Weights of a small GPT-style language model, trained from scratch on English Wikipedia: normalized queries and keys, gated attention.
Each number is 200 + 40 x the weight over the matrix's rms, rounded and kept within 0 to 999. Layers, rows and columns count from 0.

# up: layer 5 MLP up, 192x64, rms 0.232, rows 35-69, columns 0-63
# down: layer 5 MLP down (transposed), 192x64, rms 0.187, rows 35-69, columns 0-63
# gate: layer 5 MLP gate, 192x64, rms 0.227, rows 36-70, columns 0-63
up35,162,135,201,174,190,250,203,291,219,251,181,211,139,185,278,273,227,169,106,157,202,199,215,196,166,291,188,212,188,215,216,159,275,246,209,272,111,152,231,225,218,167,203,192,235,241,207,254,159,250,250,242,258,168,193,186,237,169,202,191,250,208,151,175
down35,208,179,184,188,145,219,178,158,108,165,223,182,238,219,184,201,199,249,162,166,301,152,239,220,197,262,187,210,202,281,208,248,251,181,251,182,183,204,173,195,287,97,173,203,262,241,250,223,239,108,185,128,239,271,250,215,224,217,169,159,244,159,216,184
gate36,240,188,201,149,229,251,234,209,215,238,214,280,216,227,191,236,209,146,220,185,202,172,163,220,183,253,220,236,234,234,146,232,197,175,188,121,111,201,245,93,153,184,187,198,184,265,173,172,185,199,171,172,181,152,213,191,239,167,205,125,265,140,205,176
up36,145,234,175,163,223,239,221,227,178,162,157,225,233,229,172,273,191,205,180,178,213,201,193,267,216,190,212,202,201,241,255,184,259,164,126,182,206,189,151,196,220,248,154,211,194,199,181,167,264,165,188,187,214,140,144,174,237,203,161,177,191,127,282,244
down36,193,175,164,180,218,159,136,188,188,217,138,231,252,177,159,272,153,210,157,178,208,164,206,263,206,186,139,253,188,292,182,193,168,207,150,177,221,202,194,188,165,192,189,242,198,231,217,147,153,234,207,138,191,182,185,192,206,221,269,173,137,204,246,225
gate37,172,217,177,192,174,215,176,191,207,217,142,217,228,269,63,197,174,215,193,156,187,215,95,183,145,185,185,217,159,208,227,228,134,218,274,198,198,241,177,153,198,216,204,193,257,319,215,205,257,240,200,207,171,181,194,180,226,199,196,228,190,235,136,177
up37,162,240,253,232,213,192,129,187,312,261,183,227,246,168,141,170,187,173,225,214,182,151,153,211,188,219,256,188,208,185,179,196,181,190,158,210,178,267,187,211,146,197,182,176,138,227,175,185,204,183,183,175,187,248,172,167,177,164,137,215,183,201,234,182
down37,244,143,213,162,200,153,201,186,200,176,245,197,217,154,206,231,230,246,125,138,221,184,162,176,252,160,161,166,228,235,188,243,203,255,211,170,140,203,196,188,243,239,217,244,235,225,257,204,210,190,245,112,200,215,229,297,214,256,192,137,181,221,198,161
gate38,217,189,252,138,97,235,173,190,215,188,233,220,225,174,161,153,164,195,174,193,183,168,236,209,213,288,231,121,123,154,131,194,171,190,258,142,156,117,151,231,244,212,255,161,150,254,153,235,217,261,182,265,241,189,230,230,112,149,147,151,212,271,149,250
up38,198,213,232,237,237,257,238,232,231,207,228,234,226,140,168,232,141,222,266,231,144,109,345,212,144,143,266,210,181,183,123,253,215,213,115,171,219,204,193,176,151,206,195,213,218,232,198,187,197,87,164,148,182,162,146,205,233,175,108,224,186,171,137,248
down38,242,248,263,219,233,219,213,257,126,181,189,221,220,148,211,211,130,249,187,198,83,225,149,132,173,182,144,227,310,230,199,266,173,230,175,222,199,169,255,215,205,197,197,135,208,200,296,300,198,175,198,143,233,212,135,200,249,171,307,243,259,207,108,218
gate39,175,224,226,147,250,180,267,234,190,231,223,208,238,244,200,148,216,222,216,167,175,188,200,271,131,218,184,232,225,259,213,224,235,148,260,150,203,153,130,214,224,175,198,209,178,170,259,244,203,130,154,179,212,165,130,295,189,165,183,236,108,199,182,254
up39,223,201,109,160,220,159,193,227,165,206,97,221,248,247,226,306,193,191,190,143,172,163,152,213,223,196,155,182,182,269,160,205,156,156,219,171,201,249,148,193,189,129,170,174,206,184,192,164,178,192,184,253,158,237,109,154,182,200,164,179,222,187,195,220
down39,209,235,226,266,226,226,166,151,191,189,223,211,155,181,260,245,222,251,259,169,180,167,163,210,236,239,194,225,222,173,152,197,246,166,289,214,138,165,226,173,183,221,248,234,185,210,196,212,139,140,127,171,212,128,316,206,256,201,206,217,156,174,227,143
gate40,115,194,246,227,117,222,244,147,251,200,205,66,298,204,163,214,165,232,107,124,261,267,160,189,115,242,224,211,210,271,149,200,166,210,190,153,150,171,129,154,172,85,184,199,162,231,154,147,213,174,192,173,211,174,239,220,182,156,213,233,186,255,174,181
up40,216,284,189,174,179,263,154,228,161,164,176,215,180,234,173,142,135,184,183,140,65,200,203,158,209,192,219,236,188,185,231,225,243,183,198,196,109,139,226,210,78,196,130,223,244,191,100,213,281,241,180,178,207,202,250,128,144,249,233,126,161,194,235,222
down40,135,226,142,175,155,230,162,304,200,273,253,243,220,270,164,205,163,254,199,214,316,149,215,195,171,164,234,176,217,314,175,89,102,160,161,197,221,171,183,247,111,139,220,196,209,203,195,171,248,250,227,247,192,183,211,178,123,295,209,230,188,195,191,233
gate41,174,192,135,184,165,224,119,222,215,147,183,223,245,176,163,260,155,169,155,239,187,225,164,227,240,130,211,180,244,207,144,194,196,175,205,225,242,176,175,139,224,200,243,195,196,247,148,250,262,222,216,177,150,166,166,147,136,181,207,158,193,256,139,209
up41,196,193,244,150,215,160,190,263,244,219,213,112,240,256,247,219,215,196,231,241,155,179,198,188,170,97,231,249,200,170,147,155,227,168,220,218,176,187,167,195,252,157,245,233,209,161,242,248,170,332,216,204,197,164,170,198,151,180,248,238,245,232,208,164
down41,174,259,186,274,185,227,245,180,208,186,102,181,160,224,236,182,221,231,251,161,226,208,179,192,184,178,169,174,168,248,242,323,219,257,160,206,220,206,210,199,202,211,216,142,183,119,183,211,198,189,263,219,169,243,227,178,194,94,206,214,261,223,232,234
gate42,205,151,216,207,174,119,187,163,189,225,320,244,319,199,226,245,222,129,189,177,163,271,150,191,137,117,164,227,177,170,207,232,190,191,215,107,273,238,129,271,174,159,187,229,90,217,125,221,207,244,221,254,179,147,165,216,144,137,191,226,246,261,288,199
up42,143,169,205,228,197,189,214,142,132,217,127,177,203,174,186,181,138,215,292,248,115,174,125,132,177,165,211,110,161,162,228,172,119,99,204,242,130,230,198,176,238,247,294,139,128,195,256,208,164,146,198,191,231,214,187,141,245,225,218,271,93,223,226,204
down42,152,267,275,138,215,149,226,160,186,256,170,147,234,250,293,129,227,192,212,164,175,190,238,243,244,155,176,153,216,236,183,183,232,192,259,190,194,157,186,289,148,115,104,187,165,117,176,216,174,183,253,223,145,114,172,244,171,148,282,154,201,181,234,147
gate43,227,254,187,143,132,270,150,188,281,196,279,182,196,177,238,141,198,161,174,236,229,180,274,200,156,158,147,240,202,167,187,216,229,220,135,218,240,188,245,220,221,183,202,170,212,159,180,237,192,202,225,169,168,237,208,159,183,207,239,178,219,209,206,213
up43,191,201,191,154,190,259,196,203,154,176,216,261,216,166,273,272,180,167,216,167,184,227,149,208,150,267,199,215,218,170,171,223,144,205,193,133,203,218,242,130,171,257,141,185,240,212,234,177,196,193,196,172,175,183,268,177,230,222,199,185,198,199,187,255
down43,197,179,210,233,207,145,228,239,103,240,256,173,206,272,162,160,197,240,186,186,235,252,231,176,247,164,221,139,205,228,214,241,171,176,221,209,201,136,205,210,199,203,192,263,221,196,164,237,150,168,166,210,192,193,218,233,260,227,230,163,192,157,205,140
gate44,288,246,147,193,176,249,172,193,224,169,302,172,229,189,200,218,210,196,252,198,233,249,223,190,185,142,168,215,179,225,241,227,226,161,184,183,190,188,216,208,210,180,201,169,231,248,215,203,205,242,208,247,237,207,216,273,176,169,157,216,193,237,190,151
up44,216,217,255,153,183,209,126,174,226,219,226,188,173,169,176,115,199,251,175,205,147,211,208,214,122,255,244,156,195,275,182,233,186,208,177,293,175,210,229,222,200,226,170,250,217,146,205,214,149,233,204,214,194,246,214,280,227,163,216,197,262,149,222,268
down44,132,196,225,171,173,216,153,173,202,197,145,228,191,128,144,179,179,168,141,233,222,180,179,214,168,207,190,173,180,191,215,200,158,232,165,141,241,198,283,221,183,201,180,246,126,173,156,254,206,176,144,235,182,255,196,161,151,271,212,199,163,193,221,133
gate45,257,233,157,178,213,144,203,155,209,124,285,225,219,225,150,171,230,141,187,196,204,197,276,191,256,187,208,119,179,194,267,190,230,233,165,143,236,229,220,148,170,144,174,159,200,203,196,191,137,197,263,183,221,217,159,148,266,179,176,169,232,128,217,259
up45,163,280,205,134,225,207,223,179,117,246,258,124,278,209,233,281,117,183,272,165,223,183,190,207,168,179,188,248,194,194,202,255,157,171,244,199,236,197,208,212,146,126,217,250,151,171,211,174,214,222,218,211,177,214,187,197,196,208,196,215,170,216,220,209
down45,203,152,241,155,143,165,196,174,159,204,233,182,172,230,267,158,155,199,148,205,201,133,226,143,200,184,182,203,226,197,89,228,156,218,261,177,172,162,195,242,253,155,242,195,181,224,231,228,240,178,160,162,167,217,184,262,209,252,206,214,163,175,155,281
gate46,193,193,260,171,180,198,179,186,249,198,269,139,249,190,190,209,159,180,184,242,253,233,228,150,124,244,181,248,215,199,178,192,120,205,254,180,254,141,232,237,278,118,176,154,199,181,137,200,232,265,270,231,254,150,122,149,263,172,265,251,206,204,184,243
up46,272,173,218,190,195,207,172,243,185,157,199,230,279,170,267,232,177,194,231,168,187,194,168,222,248,116,251,224,146,207,214,256,210,225,139,213,223,176,238,260,139,145,165,211,164,161,171,209,166,125,213,233,191,260,156,212,190,174,272,206,147,245,255,215
down46,225,181,252,221,238,211,186,220,226,204,170,169,194,158,164,188,176,133,160,160,217,219,250,183,202,227,137,165,245,299,177,201,226,265,326,160,215,212,110,171,221,192,183,245,161,161,185,230,218,252,180,170,189,221,173,184,118,256,182,128,238,183,221,194
gate47,257,151,206,189,153,173,165,182,194,214,235,167,237,229,124,236,229,222,129,178,198,210,277,182,165,176,203,208,233,296,249,243,217,231,206,196,234,148,153,206,169,156,184,146,166,212,199,150,213,232,217,215,233,250,238,265,167,141,216,146,277,207,236,180
up47,174,81,221,234,234,138,136,195,240,188,145,208,275,294,201,166,166,213,281,135,197,183,220,185,180,217,235,179,259,126,133,240,225,215,205,241,274,224,197,153,167,224,230,233,207,205,166,143,211,211,127,201,113,273,155,196,165,195,174,212,185,214,212,258
down47,164,208,216,145,188,165,180,273,230,248,227,197,172,245,145,142,249,158,221,179,229,254,233,210,130,183,162,182,161,203,211,166,293,198,93,164,275,248,96,148,187,184,212,204,220,195,203,236,174,160,264,227,290,304,213,164,236,152,215,260,184,242,155,217
gate48,208,91,191,177,217,170,211,188,142,82,222,115,225,227,130,161,204,167,197,137,144,208,187,247,191,290,213,155,188,216,199,219,249,178,234,145,199,148,176,199,177,254,221,133,180,184,219,236,179,191,266,238,220,226,156,178,181,163,224,141,209,232,172,223
up48,142,237,258,211,173,224,203,228,150,163,227,195,314,185,168,147,177,230,211,266,299,200,205,234,154,210,195,160,199,144,156,182,208,214,195,209,132,261,257,234,258,172,219,275,189,210,141,206,178,192,177,222,215,199,266,227,252,154,170,193,232,192,157,249
down48,185,232,203,157,168,184,251,194,147,236,242,183,223,235,234,202,169,221,257,157,165,213,158,267,209,190,149,272,189,208,246,239,244,194,205,221,258,213,187,169,292,156,201,211,215,251,214,157,252,159,238,187,318,156,200,255,127,267,151,192,264,172,184,246
gate49,189,201,207,233,226,165,210,178,143,229,258,145,206,193,164,225,248,194,171,215,223,178,214,194,247,189,262,168,195,235,264,205,204,192,249,177,228,204,184,228,217,217,196,199,178,231,167,205,199,186,167,232,164,176,166,211,243,97,214,194,176,155,203,185
up49,242,212,175,256,217,161,171,183,164,270,206,134,153,208,228,186,249,236,169,171,216,237,245,196,213,212,245,132,135,223,216,177,182,207,221,194,172,221,216,190,209,215,211,226,178,176,144,241,153,175,158,280,243,193,281,201,259,218,253,184,197,123,215,174
down49,174,258,193,232,224,208,207,177,230,209,179,146,145,218,259,218,244,267,175,191,262,211,207,192,240,173,239,190,128,184,241,139,142,220,242,251,167,194,153,270,147,191,189,225,255,226,191,186,176,257,170,181,242,239,248,177,211,169,195,105,168,152,167,226
gate50,150,205,154,205,197,225,195,196,197,231,240,186,198,218,187,207,179,186,243,160,239,164,223,213,158,266,182,278,290,274,184,197,274,192,206,187,267,260,200,170,238,236,179,170,203,201,146,134,217,180,194,243,177,237,257,238,193,174,216,290,248,269,204,113
up50,155,145,149,180,207,198,208,215,152,267,205,232,167,214,223,223,171,178,182,197,137,219,184,155,208,208,136,199,203,236,258,147,153,197,251,239,149,197,170,133,198,242,84,216,165,222,293,224,266,172,189,211,159,278,200,187,217,239,194,232,188,195,152,205
down50,154,206,193,268,223,158,148,152,185,192,196,226,157,220,200,273,270,252,218,230,256,176,233,218,170,213,167,200,137,274,145,252,197,249,217,245,172,99,189,213,202,189,175,250,228,162,178,149,206,141,175,251,194,172,213,142,175,221,219,139,247,167,179,238
gate51,203,182,243,190,203,215,196,178,209,240,192,212,214,251,136,180,186,183,217,196,279,117,182,228,223,196,235,97,200,220,210,170,224,267,152,152,156,200,114,187,174,251,146,278,255,210,224,176,244,220,161,188,202,203,176,267,189,196,232,180,198,162,215,106
up51,191,166,213,171,267,183,161,291,215,215,266,186,164,110,222,152,189,199,191,230,183,159,264,216,181,173,223,212,227,236,192,241,194,191,176,187,186,151,241,211,215,142,161,213,215,243,139,176,211,186,228,205,214,202,262,178,164,193,251,242,211,162,177,274
down51,254,208,224,204,243,185,208,147,187,192,163,180,131,170,212,185,243,201,189,249,208,234,146,217,133,256,214,198,186,189,196,196,206,130,239,166,276,229,138,156,203,201,142,142,204,186,182,233,133,234,252,209,220,167,137,238,163,156,209,202,227,218,248,271
gate52,271,276,191,239,145,214,197,135,181,195,235,302,219,187,129,250,180,149,201,132,221,222,178,132,165,173,117,166,242,200,210,139,194,184,139,199,171,236,209,230,245,180,281,235,184,212,197,149,235,158,216,231,238,271,181,269,133,137,145,196,205,304,208,149
up52,144,287,179,165,180,172,185,216,159,137,186,182,174,223,195,159,218,207,178,225,99,137,261,310,254,250,212,205,133,209,214,225,260,202,277,171,295,258,229,198,224,262,253,142,268,162,281,221,173,258,168,202,207,177,184,259,299,176,228,225,243,167,105,181
down52,202,171,228,85,128,149,181,146,219,184,256,160,246,256,233,246,227,147,166,239,204,184,198,237,188,210,112,149,239,87,237,317,206,187,182,223,202,220,201,193,179,228,126,257,233,196,181,193,185,235,263,209,175,155,146,222,188,315,165,137,191,206,194,141
gate53,140,197,212,187,201,219,211,135,313,131,149,269,209,160,186,221,228,204,225,221,205,216,188,214,220,183,193,263,236,174,182,169,200,193,201,178,156,156,267,156,232,181,181,184,201,201,220,173,203,144,206,180,259,217,198,229,144,261,219,203,194,230,186,150
up53,163,143,206,129,184,202,238,145,267,98,182,313,221,179,220,228,179,186,205,239,203,138,253,184,163,202,138,187,186,189,214,230,218,210,183,211,214,205,231,201,193,186,182,192,200,183,212,189,163,181,200,226,231,251,198,190,202,208,193,203,226,199,208,210
down53,263,225,184,291,219,215,181,253,103,285,248,129,179,224,200,190,210,187,167,177,196,224,207,194,206,211,237,190,187,230,205,163,174,175,199,213,205,198,180,218,198,236,209,223,218,190,193,189,186,193,189,197,156,149,189,203,225,136,195,190,198,169,214,209
gate54,208,131,94,189,179,188,204,214,210,188,175,173,191,152,178,197,232,126,222,196,206,200,72,260,194,197,160,221,227,260,187,183,216,219,277,127,138,181,183,223,203,121,161,169,153,269,184,241,218,185,275,182,201,172,199,188,161,126,174,198,176,256,311,153
up54,226,217,189,208,197,206,174,183,237,169,213,187,207,262,221,207,189,97,230,156,225,205,225,202,266,187,170,193,214,295,206,182,214,220,175,242,158,247,205,192,154,194,185,227,207,266,116,181,234,242,192,155,206,125,166,178,260,166,340,284,156,233,243,218
down54,206,249,206,219,176,160,170,144,249,155,298,173,256,261,166,293,249,235,210,198,191,179,213,272,213,239,176,201,225,163,212,239,202,242,193,149,208,167,250,222,229,175,221,186,261,163,235,220,269,173,201,190,175,194,128,217,214,212,262,227,192,147,130,282
gate55,156,223,159,204,248,184,204,165,226,209,196,200,203,124,168,156,212,140,199,193,203,207,219,209,173,255,296,193,236,227,184,198,231,137,234,122,193,136,250,296,157,219,174,149,177,195,220,173,224,282,162,203,158,238,101,238,175,137,241,210,229,214,228,234
up55,203,202,184,180,213,157,218,178,202,195,217,156,194,218,220,153,126,193,212,190,245,139,138,185,185,158,180,164,198,262,201,72,214,290,86,215,222,175,237,141,257,241,178,209,298,204,251,247,147,208,194,172,198,164,227,249,188,180,266,211,190,191,242,151
down55,187,191,130,199,169,213,163,237,160,178,153,176,207,208,192,252,241,123,249,197,246,188,234,268,117,232,230,160,257,207,243,249,215,182,222,177,309,237,193,194,180,178,137,192,201,246,174,244,169,141,243,174,181,171,168,203,227,169,188,277,228,161,138,297
gate56,135,239,253,204,186,177,211,211,226,167,214,214,218,228,231,233,156,164,165,161,231,185,229,165,163,205,250,207,170,208,171,154,225,131,175,304,176,206,83,200,191,180,207,189,165,206,226,179,182,197,179,256,184,191,251,159,188,148,213,227,177,190,274,204
up56,206,165,140,254,224,224,190,231,206,135,168,247,186,220,233,211,192,196,139,223,186,213,185,185,164,207,221,238,193,236,237,154,174,199,170,165,222,194,179,211,186,233,195,278,139,206,250,214,176,254,185,253,173,181,227,212,194,177,157,196,187,178,162,286
down56,181,234,183,190,220,191,224,151,274,187,257,199,179,185,204,237,238,147,180,189,229,146,166,204,224,194,215,248,200,209,215,149,169,207,247,214,236,210,229,233,238,187,160,185,170,240,138,178,217,89,129,124,219,201,166,254,179,191,204,211,192,231,200,227
gate57,230,137,136,186,175,246,280,203,205,179,263,201,199,170,231,198,254,177,251,204,220,237,121,245,210,196,169,213,201,247,216,174,202,252,205,177,190,192,208,131,266,153,218,181,154,237,160,226,192,184,226,295,184,212,198,228,221,180,251,152,225,271,198,227
up57,200,166,249,185,215,237,182,199,197,218,209,192,143,199,215,197,260,230,230,247,126,155,194,125,194,143,207,137,247,217,200,210,150,236,251,173,293,173,144,176,201,202,214,176,273,205,247,133,235,172,253,252,164,202,140,181,234,249,167,177,210,241,220,122
down57,172,210,182,182,194,204,280,328,210,190,229,147,256,238,224,231,222,171,237,150,177,237,231,149,181,221,220,173,199,222,184,103,225,125,93,216,179,221,189,170,203,164,204,221,139,149,168,206,129,206,158,262,208,226,208,224,231,201,206,197,218,197,185,194
gate58,204,182,228,176,229,236,195,177,219,184,206,220,196,224,191,155,145,148,137,247,154,137,183,294,239,263,247,190,229,229,188,175,180,159,143,180,166,152,241,178,174,281,259,238,154,250,166,236,192,188,159,205,222,175,162,184,145,166,176,127,193,168,219,153
up58,171,200,210,211,209,233,208,217,198,224,209,246,226,217,244,252,137,191,213,226,272,229,243,184,87,214,287,252,226,203,205,204,217,180,222,167,232,126,209,184,230,185,167,113,202,228,208,236,211,162,188,193,204,234,159,215,154,175,174,205,159,150,106,134
down58,213,130,244,183,231,158,206,159,148,162,169,157,157,248,135,200,156,210,178,188,227,221,171,209,199,159,197,161,275,193,213,247,177,195,183,166,197,125,170,203,203,253,192,258,115,112,223,225,126,231,214,163,262,178,238,238,173,218,228,171,204,259,174,228
gate59,175,227,210,153,242,257,144,200,223,236,212,153,197,240,217,205,245,159,217,194,158,221,191,195,266,137,141,204,239,196,233,256,176,190,242,228,177,155,239,166,215,101,191,202,117,168,157,249,222,173,183,178,181,235,148,171,163,173,184,201,142,223,230,200
up59,167,282,218,200,216,231,135,156,132,181,238,212,216,174,148,165,239,231,280,204,218,206,188,255,221,182,201,226,232,225,194,137,242,191,200,159,250,232,154,215,199,241,192,215,211,136,214,239,193,224,274,235,217,228,219,183,169,201,228,192,144,244,198,132
down59,166,169,159,210,179,238,254,201,237,231,167,194,207,150,197,187,188,171,157,210,186,195,177,208,195,260,209,206,137,203,181,181,86,186,238,219,191,200,201,208,195,187,202,94,263,273,159,150,155,177,198,159,224,201,149,282,220,166,219,210,254,160,216,212
gate60,237,184,143,177,158,145,192,146,121,158,198,196,313,170,121,224,180,241,172,210,141,259,176,186,193,174,136,210,217,185,186,189,290,191,220,196,202,235,172,232,176,326,253,217,142,237,225,249,114,255,239,224,245,135,188,233,184,162,265,171,245,189,267,165
up60,172,171,241,182,214,174,183,257,213,194,182,177,227,314,220,333,144,151,234,159,187,191,212,199,222,141,202,174,223,244,110,245,251,221,221,237,200,300,226,200,141,240,225,171,127,274,198,243,201,98,137,222,179,182,287,230,219,200,198,227,192,193,188,180
down60,180,148,264,215,180,223,183,245,164,281,139,250,136,131,184,208,163,164,118,149,256,145,96,175,107,212,230,237,148,208,208,158,186,195,255,171,171,158,141,109,186,153,87,166,232,214,248,221,195,258,221,215,187,227,200,208,155,191,216,215,197,143,181,234
gate61,226,136,199,201,246,216,181,152,227,192,196,186,217,200,204,228,201,201,231,237,210,134,186,179,199,184,180,208,228,189,172,239,242,179,191,181,220,148,232,158,206,184,184,199,145,181,254,216,217,185,224,210,249,177,180,230,158,232,231,182,190,193,199,155
up61,203,235,218,200,193,215,180,174,273,148,185,201,192,182,240,251,234,192,169,207,188,221,217,252,207,196,152,253,121,143,224,187,209,253,182,196,160,216,201,207,236,241,204,258,205,192,232,146,193,186,199,174,168,212,196,116,221,180,211,174,140,167,160,221
down61,216,250,149,177,149,227,139,211,183,228,200,166,252,236,120,163,205,221,246,165,143,230,203,183,197,228,235,117,250,187,228,226,184,238,191,186,222,182,198,212,166,165,204,194,198,246,157,170,158,240,177,210,144,195,195,193,172,211,194,240,209,207,192,229
gate62,153,159,218,160,136,158,238,170,162,185,175,173,197,161,98,167,244,184,179,234,129,231,116,159,169,234,157,128,234,212,174,229,209,248,216,164,182,207,160,209,189,232,235,167,223,238,213,175,153,193,194,213,181,119,208,210,217,175,204,278,202,158,207,221
up62,199,133,227,214,180,208,170,176,189,159,254,131,249,195,202,181,191,243,228,227,242,238,172,200,237,237,193,224,188,217,177,227,114,176,252,248,154,230,260,221,224,172,183,221,216,211,262,160,251,218,166,181,248,194,233,247,176,188,221,193,321,195,226,205
down62,210,194,110,133,210,212,205,156,259,214,183,225,188,251,206,187,187,178,141,202,162,199,212,185,151,152,233,193,203,155,198,169,269,190,137,242,268,263,165,131,177,230,203,254,177,184,208,194,189,185,252,184,285,199,263,218,183,152,236,181,207,247,215,258
gate63,157,232,199,212,170,188,232,228,170,193,260,205,212,201,272,166,151,150,198,180,259,254,231,149,170,166,184,198,189,152,218,265,280,163,321,213,173,174,190,207,228,198,233,188,129,256,194,284,196,184,219,316,191,204,151,181,221,151,233,307,222,163,241,155
up63,217,128,140,224,186,195,184,211,162,144,177,230,246,204,248,124,171,289,144,212,126,221,196,225,234,201,189,153,197,262,182,218,207,233,247,232,137,170,233,262,228,174,289,202,197,224,254,89,172,261,174,221,150,193,255,206,214,186,222,160,222,268,264,138
down63,158,219,171,219,170,248,207,230,202,241,212,231,198,159,196,235,287,205,196,238,234,255,167,114,363,239,118,204,213,183,209,203,224,244,200,202,232,279,229,222,165,205,148,170,215,158,231,223,128,167,242,228,254,231,195,237,170,212,186,185,266,293,229,193
gate64,158,165,222,149,204,163,261,205,250,246,221,174,279,204,233,212,198,207,123,199,212,255,206,227,203,169,243,228,171,186,136,197,225,195,230,234,235,204,208,138,161,251,207,152,207,254,189,183,204,191,201,179,120,163,116,161,268,206,182,271,251,207,201,132
up64,177,204,195,175,136,136,259,217,213,179,229,178,236,122,191,194,193,253,218,163,173,200,271,200,203,243,248,258,162,200,225,155,178,127,136,185,228,194,219,186,212,188,194,258,123,235,143,204,230,190,153,218,229,193,115,190,219,239,235,202,250,155,155,170
down64,150,152,170,210,185,199,251,196,234,228,137,151,144,210,206,183,238,191,157,148,219,235,141,194,164,145,192,243,185,193,203,140,149,268,270,234,161,237,223,215,158,217,236,257,197,156,315,172,209,210,222,186,119,127,187,192,133,201,204,171,169,144,207,191
gate65,175,178,241,160,211,183,225,156,175,187,254,143,261,178,108,145,198,249,191,203,244,199,188,194,294,192,183,171,193,180,245,257,205,95,212,151,225,218,149,145,176,176,204,193,178,185,235,258,147,218,130,142,225,164,160,193,210,179,246,179,243,144,195,79
up65,213,154,218,211,201,215,281,226,237,274,165,195,252,225,235,193,216,209,180,145,265,194,207,348,120,164,202,252,182,199,175,221,198,201,351,195,156,197,262,207,230,161,207,161,282,239,180,183,219,192,247,252,196,171,171,167,213,211,165,252,151,231,234,265
down65,140,206,261,194,233,215,167,102,173,211,231,178,159,150,226,175,182,154,221,199,210,185,156,193,229,268,162,193,116,234,199,220,284,144,169,227,267,186,204,150,238,122,112,143,200,180,195,162,176,239,177,203,189,229,209,237,124,238,200,188,349,128,230,217
gate66,118,183,213,249,252,242,211,164,153,166,193,263,177,207,149,207,198,96,220,106,170,214,160,179,249,219,200,202,194,220,270,250,232,241,206,148,158,189,194,131,184,264,185,182,227,208,241,288,252,253,170,190,192,164,162,227,175,165,174,224,170,256,213,216
up66,233,201,209,189,190,194,185,182,194,221,173,196,201,231,163,175,141,122,226,153,129,283,163,155,275,247,259,208,188,199,138,153,155,245,262,226,194,202,143,212,193,161,179,202,240,234,223,177,222,223,192,176,134,161,208,210,108,220,210,253,213,195,253,193
down66,273,198,188,136,139,175,176,151,244,196,217,172,213,162,243,280,188,171,181,246,199,185,171,209,216,194,137,237,193,162,175,179,179,202,181,216,207,222,239,197,220,171,202,245,246,225,220,205,236,146,168,163,267,253,179,157,213,285,210,194,219,213,170,159
gate67,164,177,252,213,151,229,249,147,140,194,216,226,208,249,160,135,124,92,198,240,176,210,277,284,165,240,214,199,218,161,212,196,253,187,243,117,225,222,173,197,214,212,231,159,222,205,211,227,237,228,220,159,239,118,320,232,251,153,168,195,247,231,147,166
up67,186,119,193,172,208,203,182,147,209,171,219,94,225,151,161,222,150,201,211,187,123,246,237,175,203,184,196,183,174,154,240,235,213,298,215,243,285,249,187,279,234,127,186,149,218,154,197,214,141,172,130,179,151,195,225,198,190,224,233,103,174,233,262,171
down67,207,219,197,170,186,213,148,214,243,164,222,187,224,295,182,109,216,106,175,190,115,134,151,244,275,204,174,261,182,182,281,208,292,192,159,183,193,217,172,163,222,207,276,198,208,195,136,166,246,161,119,229,128,160,208,190,193,231,287,238,199,264,231,201
gate68,191,170,138,178,217,187,162,175,146,150,227,274,161,228,260,243,188,173,187,166,155,240,183,178,255,188,233,186,127,204,253,240,168,234,161,194,185,126,235,185,149,245,244,180,220,159,157,243,311,203,263,193,177,162,156,238,208,173,158,173,251,177,256,234
up68,145,219,236,229,209,229,222,249,114,171,214,216,220,187,187,128,167,163,221,209,171,159,191,249,169,167,269,214,237,165,191,211,199,211,153,249,199,216,190,112,198,245,154,191,151,189,146,187,239,142,165,249,210,210,231,235,231,140,212,155,176,152,275,203
down68,216,207,173,265,202,218,195,221,222,223,141,176,221,276,185,193,223,227,157,202,258,203,107,155,220,205,186,184,214,206,223,163,221,153,198,183,184,176,142,191,97,55,197,200,184,155,199,221,227,234,230,221,215,212,134,227,205,249,237,258,166,174,161,235
gate69,141,264,179,223,204,195,220,158,182,176,223,255,314,239,200,166,155,115,191,181,182,186,145,195,274,173,225,129,193,170,245,262,230,222,172,189,203,144,189,168,199,210,257,143,178,170,194,178,239,257,137,163,178,178,173,186,249,159,170,225,136,173,215,152
up69,232,116,311,209,174,185,206,210,216,214,211,162,119,214,229,188,127,172,208,187,129,128,129,176,180,204,192,193,158,148,159,253,178,174,221,181,222,167,176,185,215,199,193,209,217,201,181,251,215,256,247,232,151,194,249,175,183,238,106,193,213,216,165,165
down69,226,201,184,141,206,249,160,186,194,171,203,189,189,228,261,250,149,216,235,252,281,154,108,222,186,223,215,196,167,193,261,133,184,223,110,163,189,197,200,154,188,158,204,194,225,177,111,229,214,182,213,207,230,260,166,188,253,274,167,229,209,234,209,224
gate70,163,178,216,183,221,190,214,133,196,249,218,201,252,245,160,230,154,217,182,152,104,125,166,257,149,191,246,131,171,163,157,317,274,230,259,211,176,138,233,200,172,256,243,235,116,224,187,149,200,221,183,247,213,139,189,165,162,159,179,243,202,159,185,216